Weights of a small GPT-style language model, trained from scratch on English Wikipedia.
Size: MLP 768 squared ReLU, vocabulary 10347, 18.1M parameters.
Architecture: RMSNorm before each block, rotary positions, biases, untied embeddings, normalized queries and keys, local attention windows, paired heads, gated attention, attention sinks, value embeddings, a smear gate, an embedding shortcut, learned residual scales, skips across layers, capped logits.
Training: a variant of Muon for these matrices, 326M tokens, 4481 steps.
Each number is 128 + 24 x the weight over the matrix's rms, rounded and kept within 0 to 255. Layers, rows and columns count from 0. Numbers have three digits each.

# up: layer 8 MLP up, 768x256, rms 0.13, rows 523-622, columns 128-191
# down: layer 8 MLP down (transposed), 768x256, rms 0.0653, rows 523-622, columns 128-191
up523:114133129151132148159143126080144150114108096101118152104152179117107106133112139120107123135154115153202119094125139118136143129139130176120074182118161122132153149148091144150115147123092124
down523:066151136149144122125121099121153149142103102127122096095113148166151099105154137120100131171103120117118124139133130097125111146155151135131128115133159136104157143100110141120118136124109116
up524:163136113127171113128113128137148096123117144162127141125131101116182135165121153135136149181134140105121104079152160135078130101121120106133160108125076112146095115138150160100165170117134121
down524:114123104135129106142161108122111143131148138102103145117081131136131131128116175131132140091147135069136127076123118144154122155137085108149110167137178082097127099173136105118123120116115109
up525:161131130109137130143144127088147156175103118135138125120106154132134109152182112112128156139142104141158118137163162087162122167126129131124118139129123143175111158138130094137071145133119112
down525:141106140107115107112142109114134140158170103139150107205134103140104113110144175104128143152101159116104135117140149110160129134099097137133121103123122095143119139080118128084135144092170111
up526:083122095134129117175164107105141137143099166103140145165143177129106136134135123138138099135131100169138117109139119122114108136143137120117125120162155129143135095132159092132115151168077148
down526:141126154111117129167122093116151129080144138123144127212150119122113144125134221093134121123118152159115114108102107123131115133110156151149131095161166111118146152086125121121126160175127147
up527:116164144149145155115114134080146134121122145071107156131148131151139153124126096099148115144134098122136126126120065110108151093144143093154093160108126139129134135131130150136108128146120138
down527:160139133163123116114121113127155098164185139144086122120152138143128122123132104150120111144147176125085143125115126121145147149128127126131102127106158128162138144083132175117084096155096122
up528:147120180098130117124133132100177116134094097146127121135143187084125116142124146136153136160133153149103141100118134115134113140138128150122179159124134168068129123161099138109105091151108139
down528:145181106097151113128131150111159130138120129146155135145110116094121153109137146132115102127105118145141157155138145100115149156141117146144169108130167132148113156082106133115129120133153210
up529:144110152136149151127131109132185148112153158117166154121150110108161140172154142111158123147080106086131124142140107114116114126121132126138135124140124112104167153162104138153147124129122118
down529:105144114155154124111144112128114116071139112155150130138151108129086101145146176134108145118118121080130138129168190086162084144116135112101114092170134141102133169114105116141136140153146157
up530:127104076127149113125103102097099155116165157173105118146111115140125182116213129169142167154154108162159107100143114139095120111103127087139162158147114154146169148075109148162133142122128185
down530:122134152101098115117148115128117116082138171118114091161112132113130127169143126162150116080105148146112113137097147138104151156133154124101110158149153128151123151127132130098108125113123099
up531:148122109072142129139162104132115116124145136153163081124076140127118157129142122153115120148094111145138142075179122143125112140108149121156136156107134136144134156124101175127169173085107108
down531:117119108097076129148135098123114097161114092118125097121111119105127095118125156154120102095075126125108146103108117145114130112121100155128156153098109164091148118093090146149140136101108078
up532:126138126113116136154102134134155152120115134124108148145122157106151159137118120132138131122109142121121128138176153125143129136135115126143121112176113113124119153124104169125146167140131157
down532:090108111100120092122114127124128145163074144140150141147127133144161147134150106136122093140118080113101092131112134084139135165137159118147117159113151146114174166167107145157109117150120146
up533:141110125126147110127131147120153134096116157120153115134121167158151154128174123092124097137133157111157147137139116151126115176111150131103132126123098105070137125119096112148118117139144144
down533:142170139136163167123130130087117119087130106130164071161127138130084130112156113110123093141136158105135112179164140135142138158111184164122149138102152094138127119148133102140127140151181146
up534:097162149132134134144125048131150103130145093150102111128099159140119124080138105098074156056154096105110145148149163121136153187170152123110124131107130167121121159111142126085176128133144157
down534:137123127162127123125139175066127138122131130110118140114106106119112118135114117115112086132136126146118147141129129150104090179140131136153160148126101127099167118103144105108192137170113120
up535:121161104129147144120102087139087076146100167122137163114075147089094122137113149137146111136112119165143156108136138139100120091100109111154148138133124089101145102133093104097112075163142104
down535:094116108153110091141123126129094117133101133127093115116146169082109165140112165124131123079134122094160089113155154130096148142135090166090123099139107094062175138102112126094166107140103100
up536:106103100163175160087142114125113105123139140123150171117126094144135129121134089103159156138093110115095137118166135102115135124172117129076076102131101135111118101130126141081132180154181158
down536:151146132164114150129182154113148092176109092129118110131108129108098140122113119089121119145087113124127135134133127094114137164155145149149144087111127102157099137148122138143134127113117143
up537:106170122144061120092127083146170150178115109150166175121140098120109128119125130114099154121153155102115105137140081096128134094128125154129159183123098144132111132096151120129143100186126135
down537:126117148112147172085156140185111134120145075135098144132169119126133143118106077125145130121105188123162119175121148124127136119122144101123110111127128139141147126097174113133153099145143148
up538:133076136141092099095108138091142162086120130154143087137133149140096119141095112154139138083120167128094176126115111118115138144115200120126111147181172139156144140109152079101145158134141114
down538:139135090133075118124127180125143130129139127112179100095135134161124158150089091143143103117161128166165095051094093119105119100112149133097133129095198109104136145079127072111145118141091112
up539:131126155121130092090152091070106156107130126140112129116114157089109106108125138079184149142141098132125147117081135179150085125149143102069125140162140127153158098184167136119125131168130129
down539:140143143094108111082156101072178110108097095134119139082130132108090153158108115144122170117137121128155129134113120112099139097111092142110110135088110127070170134100154145114117097159123100
up540:171112133112156129150104102140130166123094124120138109058148082119152114097151096116130112153120113138110116117109161099089070149138112152125096149137099125128128107172186119120156095113118143
down540:130092136100115180104155140151115147103142095144139121130185159103116122134146134133133088136124140112132094134128114135140117122134131152108138120151131123131081100155090137112153126105139128
up541:109110119123083137117134153127076154154128151117100147145132124094137100133124096174097115151148133141116123102119106143084096147101193089150077090160155109101115147158128127074117136100110149
down541:103140180144138157111111119141145099111147125139127125110158170170172129159114145113124151090139133112146118143147131138150155126147122151116087144108102162168126147144111114095103123113102092
up542:130126130158131120171102124132150154130144126128144131160166123146155128120144153125104129130108143197111110076133149096127098123141136112113123145069096191105128139136112099114141138157131119
down542:149112112092157109124141127127125149138095135124152131176117121141169136122124175126122120137088087143119105142128110088132109127125119144134105106094142094163110118118122150080141109147113118
up543:107134108141126094091144140113113129150126134137147087118169125128148137129093152124122129085151124083181109114167148160148166105164122136163127091117141112134153095114151097102115122125087106
down543:165106129155141127118120127083092101155085162174124137101103076110129095175154188092085149131165125108125092138124106104123128146130109151116125130175113107140107123111132129091133170185119122
up544:136121155123155125114090133099130097118139144189130089106145147156146154128074159127098087115101062157139130127153140091102127139118144129126101102115143102136156119142106130145135077110113137
down544:119145116102126142145135118113116115121109119130153156119176126140155108147130120091116133148130125125170144136145103099195154136161127103120097102123091147189141181133124134097057121150138143
up545:150126127176134109173067106095107170165180113138114119122139145129075102208150142095114123095153105125129126104149111144124148135099093139109148101147082114142157129131106090100137134138119099
down545:160124127087144100148150162117125127138106123114153097133099114117109151183167139110130117124146096153136129115146148159093128134140128154156157086125111111114129114142109115117150130148144125
up546:132103140095104107122092118089116131114155104133152126094131158151123084110134176096140081138167136135150167104134099130150112120136111110157137167159129115146135119152102113130147138135165130
down546:144149113152158158136117101123152122148140134136124139181146103108121131117107209150107142145139119111106138107125151104132109149144099134123121113187125159126146127096156130126117161117145117
up547:152128115116135124112142126094107150164111161147108110117136141144136153169126131148159111110121105107124116111097120129151145125126175153157132139133164119123101118143142133094122114111118124
down547:112138148108138154112127111150131084126092113109142141096121133110131143131117195147112111155095116118147145129174121123146114135115103111092105127150118110147105108144111116140132113117105130
up548:124147123132120109087155169121112132123164135102094126154115167144128170120129136116098132157125112155124175125157094125160121130144157100118097124149156108112134146083154130110134127162121074
down548:123151107157112119188120110102100144119160172132093122175137119107134120136136224114106112140126120169121116116125129146113153119116135139125149133090103137108171141124148116111153145155146105
up549:127129111097130176137055088144097120157156108103118145130154152110133084138163114154126140117136120164147080133179163086130105160160103128146106097178132118129150119127103151102107091109088122
down549:170117107140139126137164155089122135120110134129178139126126168145119092128153119146154142121114158171144101113135144134148103141088166114141118109122150116157132156141156134102135143111087121
up550:151152113089181116094130149119134110151134144130131104117110101109087108117122094108138120134137135106160141130140104150139123170151109157119142124125161091104136140143132121146133163163095117
down550:150145118116142143136094129146155130083153139145153137153135129136103149130123106142105188084105149108109096145143115115148147148172111106138097152129141108111113132126110127076141104137155176
up551:080163105112133114127169127119091123095144146149145122083135147118134123111132134145113124149112116095106143085069160101095128143142084110132101122098203141103102139148072111180116124114114139
down551:131111055109100166098154120168164093128103124112131103066116132150163128114111114114130154086152133163130109146127125139113100078132122137096118128142124118134141082141144112126094173145139122
up552:112081141132114088162083134157142131100133159115129148160150143100096139134103151129147133161129104113106127103161170123128121105111182163082139113140129160126135125153137133125124115138131110
down552:131133148093068126137132130157156159135096131133121135171134088133114124133120185137103101114146149143106091125135164122153138137138095113106099127087136110138096141122139119151095137142163157
up553:121120101142097085147097062147099179133172170120111087133150120105143145169157106105118128133133136130168125152136116122130151136095138145120155118134125175152137145116149109163112139134131111
down553:124106152096087122137132122151150126134131141103109161206107117122107139126133148114135110130129147134121094156115099165100110147095125097130093154127116104124112141159125118090125110076151159
up554:133121090138159085112128119127133144118099139160141146110146126108142135127147125131153113090140126124137167111143130119148151130107118105157153119100123112123139136094108097139122153147141096
down554:139132146147104105163129160131133171120171107129118132132132140116154106151170117158118153143097115136121151124088113163087116122143135115125099128112141138114140160135136134172124116117072211
up555:096095125122128116079088116122112199149095121168102143125108118118144113109110149172120154062135162089155127098126134097127102097200171136107128095130115135184089185106118135115132090150103087
down555:106138153077114073092135119144116134121096121111123105133114150113130158182095108121176161124102177146107102139148082110143114120156153129101130101145141115115106119132108127115151122109160130
up556:137144104124130128155133142127161151116147119146134079162129163138151089130114151132118085190158129123111160128144084142135154117136124107121159125137114131105083128131087123151141089142135105
down556:149143088107115107092097078126146139131107130162092151149086152117128144156142158129178149099110128162108089161108143142112138141118173142131123166126110164158128138153135139116123130117098127
up557:131162132154132128100097128105166188099086117169117118086142153133160123085125164148086110140134106148111121146118110151164108139156116098106104186111081139172107120150153144115130101136096128
down557:181123101106087084123137138109129145170069147137133151086126099147176121156111096139120148109142136127107155113104131098173115132137090095167083135116082097128112160139122145176141123134138177
up558:135137098125147123130150113124165139159112111167124109131131154112107135127175109122168123149101129122109153116162154128138108158081120146136120144164130102146131159137151156146152133120080111
down558:112123142158130135178117154103173108143115082133150130151128192151126159136149162110119066105157134115126132134148074110160116106108160106104171149163101096154153156165143096126112151163172171
up559:118105176171116161157122126149110121099109165127124108128108170108117136140090159156108120150129127120150106151158125138120072150154102117159140135172109131121130108155139090129122138127127133
down559:138146105124113126137154072107117172082139163116104100123131096131128142152104131115127139114140088110136143163148117166138114109092150110099110111145091163160159132124138149133141110122115133
up560:123111131113132134150119137115078149101122129122137098105141122080112149124074133162148132152118111109152133117130118122151140179129118120115135133114149144161107149127099125138119163185098091
down560:090143150126122161123128123176099146085114144098121112119109150131079163094175131083119101086163126103122126141146105117113105097123159103097110113115100164135115131151074136109134162153096051
up561:104110134124162127121137144120167114113043142088151126098109099124137108150162099085116114145123134154095109117156134108094131149151163156142139126130125089110160159142131136072136165141103096
down561:132095117144110160135111081195145125096174157129116132158060152136136102098107077137148089139111164112123143140143137105128123157108100122133104170080073111104120117135120106123111177129094125
up562:147091148137140137133105147119154165173124150107117150130154108112144116087157178144156135137206110125119119100079129133097128110151123115098089151140129119180162110134162101142095107113122102
down562:151112109132141109141130149124124130165150124123101180115121108139089147115125125125118144099130156125099163156115100111121134097078138081164089131125093198110121139146160141093159133150179155
up563:120126168095124123145131172110133140165159091147110131106128117122127114105135098137112114145121159172122127154158117092131124136153153148126123133115148098103083140140101154110101113117177136
down563:134115117090131168115115152129127136113121099150152112106130113130112133148117153119107093075095128165148118160091097174123133100123163160106134112055081128125095121136102127141134117126174142
up564:126152155103163142095129133123103146056150152147067159157161149131130126115085127068133104140093123148118079110190122113086122100136127122154100135103136138074109132113117144117146128157122123
down564:150108111136091091142120191160093154115162133126157117135100165114118103137124139117130143191110148134155063144138112119117113109116108098082127108109106149094122130164159101141107124140113136
up565:124100145094131157142112142153179126109114126110110165159105124080146109101126094121111116109145134160139107133104128167087124143144139149156136134111093143095150157091157122134136101161090169
down565:141125079105123127097099113135142111161154113146089079161128148148138126087142164132074148128107119119142121141093143145140140121124141147126145106148164131123130134127111150144147122159130129
up566:123124176149131162121131137144156126146176084125095145146144198108079160109135115127105163174102156082120118137112144163145133110165159106084106132134125148138113097120113154149169145094133138
down566:109104173132110117155162131138133142138152125140135162151132134080096137129149128129132163132131129110086100094079125141124125136146159124123125170134168125137110128143073124089133137116118130
up567:118072137158125176160118126153116181097133159172107096118158128114107099160127117139123106127161117122100102145136143179122159147124156143163161139129150084123118119110107130156146120153109089
down567:083130137090075129133174121138141090129139147139151122125096149144129088124112087143123126130167110155110087118143078157145116109151134118105117134118143110108099093138186136185131138114103126
up568:144067118111138111155131121123155109102126151097131139098123145123132143122136095147152133083105119103157111117136136127099163074148135101118121155140141151103123092150147108166104118128114166
down568:145133129124157157129123106120126119131164118133107160194104122152192124148154158125119127139116113174180113136127105130139168134138145142104127151090138105137130114131109153107108146094119126
up569:136093166108150144147130106152132146146104166121087097172152119082121087065097163117133136107140143147079159183123160116113114177176136084138086142161169126114142152166131116162140129129131121
down569:189098123136125109130147121104112067149102130138106146162129195161162134154103146126146187126094094167124148111120138117120071111102104132146109134104145118147112127129162103104092130130117092
up570:129125152091108138109076143146087159093158174147109081127156142130168155102115131127137128104119142160115127146119116158111127106138152127172133123108146144145147101129166110160136155133158075
down570:126151102114167155136157092120109114144101146105120113139094115132123157105126128127124084151118139161131121178127117151119125135142097091128104118119156109133135122123183133151134070070124131
up571:108074119137156095105119143110141168136126147106124125152154168142173080149163161136121098165146122166128102118120161145106107159202116139138131133158145103095128149161166127114149124144138145
down571:118171114161158084136139109136113144141187089142137126141123106121120147157146162106148127113124155129152090121101151145142103106098120116146100111116119149120119144116165118125121079130093094
up572:140144134123126140144149113112124145151079148134118170135162162142185163111089134090121149075116190149145173127132155156140124110126155155150146130119124130098165137170119101115098155083120134
down572:100124089135121084083117153130146121123071116118130079140137147169165094139146117128124116127175089140113144120070132134130158120089135124099150144118078149106132157134111132140104153150092154
up573:136104164115115114146114170116145094144129130124172184090137137131149110097167100151157116132120190135141100118146164137147166123146109127146122155139143132133116160141103128108104165155115099
down573:110130105116123135143138132134116133134100109125124120134102197075094157161115170127122160090080148126099159083125118127159148061110131125154131139120135116118152185107118108145140146158131124
up574:120130104132139146148134122103105112165115105092100136123148145123136121119148107103138095113183149142113112120135144166111174168147121123107161139163141115128145119148067137154128054137095088
down574:113127129093116127109145091140119102131134118146113127151145161113145138114132114129123112114100138164085140154157133098091128116124122154117095145094109093136142145172074125131144092167105101
up575:109154121106111152088119109109098079115115119146162138137151109138134170071132117119098130084086130138142121141121104116105102133122119122078157150140145166101127106107131104106147170145130107
down575:141144139121112066074094123131086116144124120128109153150116097109101120111130160078158132104119097108070127115129134142165127104109146130110112120105133141148100155153149139118124087139114105
up576:079151121149148146144107114123104152126152159159127167130114138142109107105160109067093107087106099153176124127138144124098085172108141110149130084110156129179143127111129122130143155152091129
down576:125112168113133094098104151164151110133149123158145169160162110127145144106123091132136169163138104122132193110153118117157116148100106127091108155108138105087157145147123154125123158151090119
up577:137128120141175168143097129144107135132118153127108119158132142116146106153092164166092130173145090097115158081109097113091102143161135181108101120118136142103125109122129127155101107120124164
down577:119154123109131108167090102124142160152130119100103121093121142119172171110104151145098175134153089098133133068103114112124130130128125112109105132093171097107137105082120140141143151120138127
up578:137139145124155141124144114106089114139113114129106121091144130087145121129132093107093131124112145107124156126141126145145064077124123165145147134097122115110121126131108095131128143113151138
down578:153111151112162172094104159104154130122155135111094129213080128141118181154124135128097107126126144099130131141081105113119137158145149073106129117118132173146139139094170151127093119114085200
up579:147134127120179114077133166134130169107141127149117141146110179158138123137105135133129135094142153075110172105154133142119124115155135151156127116147156110179108130118127127119137118142095129
down579:148105101127105125127086124141099103161149116144127127111090099124106101136122189133100151162119120097147124114127104134178133158093149141129160118170068134117101126123111121133143126148133126
up580:110140087163150113141144145138093110165115111194137175188130129107116165105132131101125111112141171109149153084128117127054139119080122139138158132117130125120151107139105155169116154116136117
down580:120139099135122116160106099144141163114126189176057089081161119135165144093137129114131131128141123127121150097145147101122140128103115123171167178113128085162123114140123166099132152078130118
up581:089114101118120176120128125115135140086136090188075153162097148158120143114128120109116129100175157122112148123121138168149101166117133174137074106135070113144141104130136126095143093115161123
down581:096156093153116141098116166093086138161108093141189150155137129119115101136120175129149086116171109106122140143146111150104083101085137131136161124161128133089119119160134150133128152151105133
up582:150113179102119142096128120142095128169129114088090103131079152150127123116129127109095145127162154120194158079144121117196084132137179128101169083151135134162135148106117129157131078140113081
down582:115090105159137124168154153120104119102135174099115145093122161139141115147117129097110130118169112121095142143165176148077129118127105157075148116107117122133168190108160133198136108106108156
up583:126101108158127143125142094140136114126125152164164125069133138106151139144130148105159137107124165110128130148127145130116157124122103104161096167117114125115113112092122090192125148157136084
down583:117126145109094182109125122092156119126100149116087161118118132109148092135125216127122147104120166130108161161139121119128113138141104124091118121140087156102139112107132126157082135122145112
up584:105102140143115160103114123122137162080107113171123101084119074166117175134111142154120104084119170106113139108122074121119114167103161115128145130114108132133133135153119084123147163134129135
down584:113136123163120123132127162123121122128129138119107093116122135135110150163124126157108138123119143127138137094160128144132139160148118137139098129121122138152145163200147095090143137121085139
up585:166143173108180120161163098160114139130170136101119146128152125100178148122137082120155096140125120153128169153191151133141144134115118124106121133134122101142124137114119148095155150164133128
down585:144130070163128140068157117135128098117107106087170090170155198092117128165101120126117151079096109059133086119143097132116144138136118156139114138151147148138152081164197141148152107103132101
up586:145113160120099155133124127145113114138126129171172125146127095146099134145138096119151147141092126118126147105114157149121144150106139132120125105095136129119093143153177119170094148156112111
down586:157153150112168134096104113141136128114137128157125170135120180136085130175117154132159153120129154116135083152107121083105169125094075128113139081086118150143169142163102167103076159119123166
up587:106091124157132138134112107137127121171138159120108152109114131170147139100132102110132115118095136133115164128136159092125117108130156091130134102122119131128103182155138131106126140147131123
down587:159125117140160133112109127129192097112140110171172183138145123120135104135153132102096129084158089145071119113125132137098152098108160103108155154125057153134099129112147102142139123116116151
up588:112145146121139115142134141177162131118133184100159097156058132131134129135133116116094106182135128142161146133149112154119140147119121129120127147148091166158136088147143202114161091114161119
down588:129161099135102125179155163133129107081114145153072128108103134116084122160106076087121146098142136154138166143111158181165159170115101096133126085162138158144127095103139134130132124175118159
up589:152153108139164180101108130119112125119133146131143152139108127105109111145158121151116101126157101162112138107169140129128080095119122119135131128125126126098137124143119168152144118163101123
down589:127119157177119131133141086100125136144139162118136112166137120142118137114124151135113068112118167127157102106109108139117115128153150089141141133097107120144148133110118129178157154133154113
up590:115153188141140132117100119128107137093182151131067097131107148139112098095127134099092152163125096090141164149118113112144164114131140155145135137152138140140052086152167132144150127123172137
down590:174097132138084081128139153083116132149164138105131109142096152122136134119154181146131084160175134138092097133116107105092118137101155097155105128121152160121137152182128116157115105131148102
up591:171124141173092137101083144090138096111196164107136111110128207130116101149123115117134144115111114134106173129114180098127136104120107125127112128116139140127152125077114115102111125171162090
down591:115118131149075151124096144135140083144144103109102162106115141084105126143117143120162140109094128148116169156088118107152102138088143161130170066075136093110176139133098116084128152143116091
up592:146150147094159111143118158119140118153113146151078080131126119123119128117088136130147128144079120132089122118122131127096118118155168110188147096100095107111125157135172174161139125139147084
down592:083125122108122108074121129129089119079145103113115128100110142134091131188159136105157141093120163096159165156116086137112142140160134127147145127095140093111163139142112128094155106135125133
up593:141145134138130142148118122128129153130147143126152128132112129139116143147177099152136119092111106119161154139117171140108131136134155146132077159152117128163118109121087122112106184114160103
down593:114136137120131151115163101121150149123155122135117140108137129144116142121106163158101145143151187158104147129109133066142126106150141124153119141173075099076146153086127143119145170101124125
up594:117128133147074138153089092098100161140188173119141138116152151072145100151125113109122089129134109149133137089125157130126127119158132125137127146103098135127149141134158142168103143130081136
down594:117163142101167160098107152143126126101138133135176142196131149174113158154165131145177138108142180151130145113116151143154131100122113129142145094123141106119105138140148134128121123104136107
up595:141155092128126109128128134118090107119131136119103139109148136120132129108098082152154130126117166127122142115137086125131127135085159101140136127089130138137087083138127150115142142111119090
down595:125160122103122135116128110133116129149161104139102090177159117120156102110146172130121113150150108127122120135103134142137118142145133102117151112143124111131142137123116066093112108137109151
up596:112170110126151094157126138130128164165127106146091085138132149127104120088081117116099081123128151129146143119113164105157107143095171129159095131149205122128130118176115143112140124133149084
down596:145142100101099082113122171140125134092115124117115082126079101116107150111149099124093124127150157111135136159156150157126184119101102157139106136150085111102157096126136135149138139166088113
up597:133118145121136157152153116151140137145120133154158111126129113123153205140157116119135165130127099133162116123126151130113124123142106094106152201156137123136109100154163101122112175083154142
down597:160119103118154134179117126152159137122123114133112150165164119142116107121139200139138111155137141108145151128099110114070153093123135134151148112169136104128126110088111099092147080148146131
up598:143145098120122131152139145123071147114145130147123113139149118130123129136145157139129075144160104116131099118140112106108086125147111075154127112157102105121137130107089144108102119107107137
down598:107075121099121112141154159105117118124176127162137127143175110129124133129120060132136158130112142171109122108137137145164165169112153111128122166105104125148168157105127115153143152111131115
up599:125107169130153167125136149117080176118132107121142115149129102127134126126184117147148114186146121148117083119156083139128119164077132134146116114139137139101154107122117137128206100056150109
down599:164092177107140145153144122127095130125151109095110103182154106113097142138141151124151131109143151116128071124146059150153171136115164112119131095169153108125105138159157151142160106123150121
up600:110155110164125143135152100141127153146144124069105143142131102082149120159092127114130098078124126134086123153144199089131108113109085112132121102174082170116138151127146110124098146111129112
down600:142130130140136087147125119144111125140119133084146099181165102129076164113168141100146176123155118136147153140171150097118077117110148174140124134131117168093137130022144115129120117131116116
up601:137096120117133154134145119128135119113166109125156120109112099102142152142159133103143144091102123173104138133089151130087135136117075121128152167181098123126117173149136118106147158120105100
down601:122142178120080113100108137105122132128129119125123138086148060154128119125111182101110159126141137085136126110113151156137097106129130128097122164121116145105124131127120062151127115135124154
up602:125088114143146124159110135130137148147126127166161107113116104119132115142161125117143128127145117155160122132115129117129134125120086126091170140139152138122130136165130118156153098149135113
down602:166097157144126142167095168134155158128141142146130130120097105118174117138087174121104161115100149125125131118084138098138130101134118154125149117118169126122110135111153138105157089155128086
up603:163124118132128128151103138153125155165124144123127150122127159126135180169158124160122152137156155135130100126121095093146100154116112193117152127114132111096171124129141114103136112156145120
down603:126135118096123142143102096158102115111151127148109190091088128139085120121181141129149124089132080155120136147145098116146113155081126070121153122058108154118134104172108086159153136160142136
up604:158144152121130130169111148159146159133118135127103092079133092126123120158130076116148081147156150130156132148138134121132185115122101149095161115084079158120128137122163114069144152163124139
down604:117130146114134156152115126113106146138107190126130123176167129126077117147125178151127161109145110088088133144123160113127118129115115132118143152146134091156116126087128149184114180151142129
up605:096136120103106131137103113147089148171172139087084179173109093154123121131123104132150111121093123134156138099123089149173171124105107103119102135126211095102107137131124087110121122136130093
down605:147146125155106124102164142120104083109117106127135115107130144089104105111121133105146164154123151137150131157121100136118108148189143158131103120126106122101125145142156097099110153134127144
up606:113155150168165126124099119115142121186103102112093124112160150123122110115134123129140148114141147118111120135145144157149136165142126108098125134131146142163142106182134093078109121157161132
down606:081087133103130136102119109112098123116170110127107103153152109103109118159181156172117128117123147116145119139126076144104126130138122156110081112114128133113147122105132097146125142106152135
up607:155126174129111122149134158085091144138184139204091127083131139124164089190109121122083113131103144146153136091142137111100128101120135155133129124129069142121109099130166099136112111104155141
down607:111096160140152084117116158143143134110125141167138159112124126170160112153160163082104120104134141148144129120143129140077127110144147139121125106159150133111121111124112127132160122151140153
up608:109063128137169108112142141169159149156124164076137112109082162101123138119121128119128126138125149140140154155140102135128119183147131114145173146171135145134113118143133126159147133116112138
down608:111139180111134115141155153162084127136136120138149131119123142153117155134127164138134135112157112135137109144093121150163137123108172085108141131145121167129131134137092087186096103109096121
up609:150107130144142152109120110122162140102120105094089139134117087126140098075128141163162128105148154120107161095141076136109101110158124140138121133164130135147122164118086149159135143145122119
down609:147145160124147125137122162139162135125111138138168122126144120172108143153099117153136181143127124145108076110103095139140113119137116140105103084124115136116139157153097130076138155125118168
up610:100093119135116121113116133121143141149116148097149119147148125144157129190131113172072169161083114104136148130142137112116131114118144132143112148165129179133116176150155143095169114099105124
down610:105108158147123139116152102116121095162168099116074163133124178101114136130134128127104140118114114120115147150146160168164081096148144104108140160153084119128177123144145146154118158162119102
up611:097156135130095116109091138148139203148134197068102088069164163147117122148158152159137142144152140131147117110162113132125119131159123095128150136124132153117082131143124176127124146146112158
down611:152107096168114104120039133146122123108145100111141130099111107183141133135129159123122133151132143151109143127111119073182125136148146141109130110129100107181128107094141168142164154111170125
up612:090121113090101130125109151110161108122109113128152139138110111143151101102146121115121107098167124178138122137105094145127095083151158168171170150168139099116117106147105106144141111098124128
down612:113128122139141151131099077123104154115181113157132155137154162172146151163093177145125130145119114158149132132099120149129180136144141090120146094111130136154087110113093120115177133097134130
up613:168165113099116144139143144117122167152154146105071140111132136129090132107095100149124135111129117104098102162129128158142092107128125152110122161167140155108107133108112156135152101105097173
down613:113126152114121095154133098099112088087155094147149171175133125129110145158148152151090094191129116064140153132114110096136144181091091144117129130106147135148129115104165132121136144157143139
up614:135124120161113147128150087121137147185105107151122158098123113145108055094140119107169099146137141157166169161159174153149134114144135130158168133137153143111109099181080147135126113112124163
down614:122140127089125092117145116136122119077127103112144100212149130177118122106130170131131117129102147113131088155105130114158123090151136114102110138103098117121142121140099154143108090138121121
up615:105108201125181083120121123143112127151112141130151170136137104121115086111139119139100102166089132144142179096149182091101114135125136167129142159130133133121121156141146128149121161129111129
down615:118111070140093130145098108125104134142157055120148107082111136159153099152120106124146120136130167183146127152098161133125111126115094130148173099084107144143109108113122148118136125138120123
up616:130123135133109094104096133083098162115105149121141122130145130133143094119176130140123080139148101128133177084095164128131141120078138107109150120108154123142154095136104157147141140127098139
down616:139172153082123111131135124134156125144124133128115102153183133138113126146128080158117139109107132118160126075123102105127151072112153146101116110088136117134129154140110094106143124139187173
up617:162106120130115125141127150147106146143103130158150156147143135141178109132133109096119078109142176113141141116124115136138114066122127082111156093120104127150095144120117102120111126118150114
down617:150057106129142143107152093124082155132128179169132140160116133115101096126139138142106118172100127144155152148101079116131152105132187089176143088118145102166142164104177128123124167119131137
up618:097145120174084113112133128077141158123108134169100130114141143110113132143120121074112146104145113055156093143095140139133131156149144145124143130128151126115140104149142109092123094138142199
down618:111166111183129103129131140183134118098124181145136130169122145153102135126093120141134109075103124154100118142100142105097141170161156123100142143106108149195099121132125147147143099152155143
up619:097126131129140111113151126136117126127088156141138143154104115099144173117118113128139133098115065133109161165127118131112104120120094124135148108152105127159096110132165111119092154151137133
down619:133095102134115114132122124148127121141114119175094100138093145135132103096111139168123141136120127085128153171116126113147105156111112128166123095127119139098183112126134111143154103132148113
up620:072126138151158109122135183149103120144146136103102107117133128136105128127117133131096119123138165118129148126100146162140131104103144158118119142143150167109139141120126121154092100157150114
down620:145101162107103160134136129134082124180137112132089145238160120110149159127128056142080150121121157088114136123123096139112144136109107117105112104115111108105154172079130142109115115134155119
up621:122115174136154171110120144133121130111131152154153148110126159121163122143108111163139113129116121120160117155092148143093165122154124124114109082115107153122163141155139139107164164131118149
down621:098114120140097120136156085140128166144189115124095143125108149170146139125140147091151102119143144153169152142066148135150108120122150121156141141085143098092110100118088146147133142109122112
up622:123132165143212118110126175102116136109130086142129113117159128132136175089095122141118151148120150134189103100117116098171073085092119108081183125145148103070163139159124149107111097100094090
down622:164142120118143104101162092106119085129121126134138156113110147185124137136126100100132158081180152108124175161143130114133155055144158126101103106193106112119096084112099142107115134140104114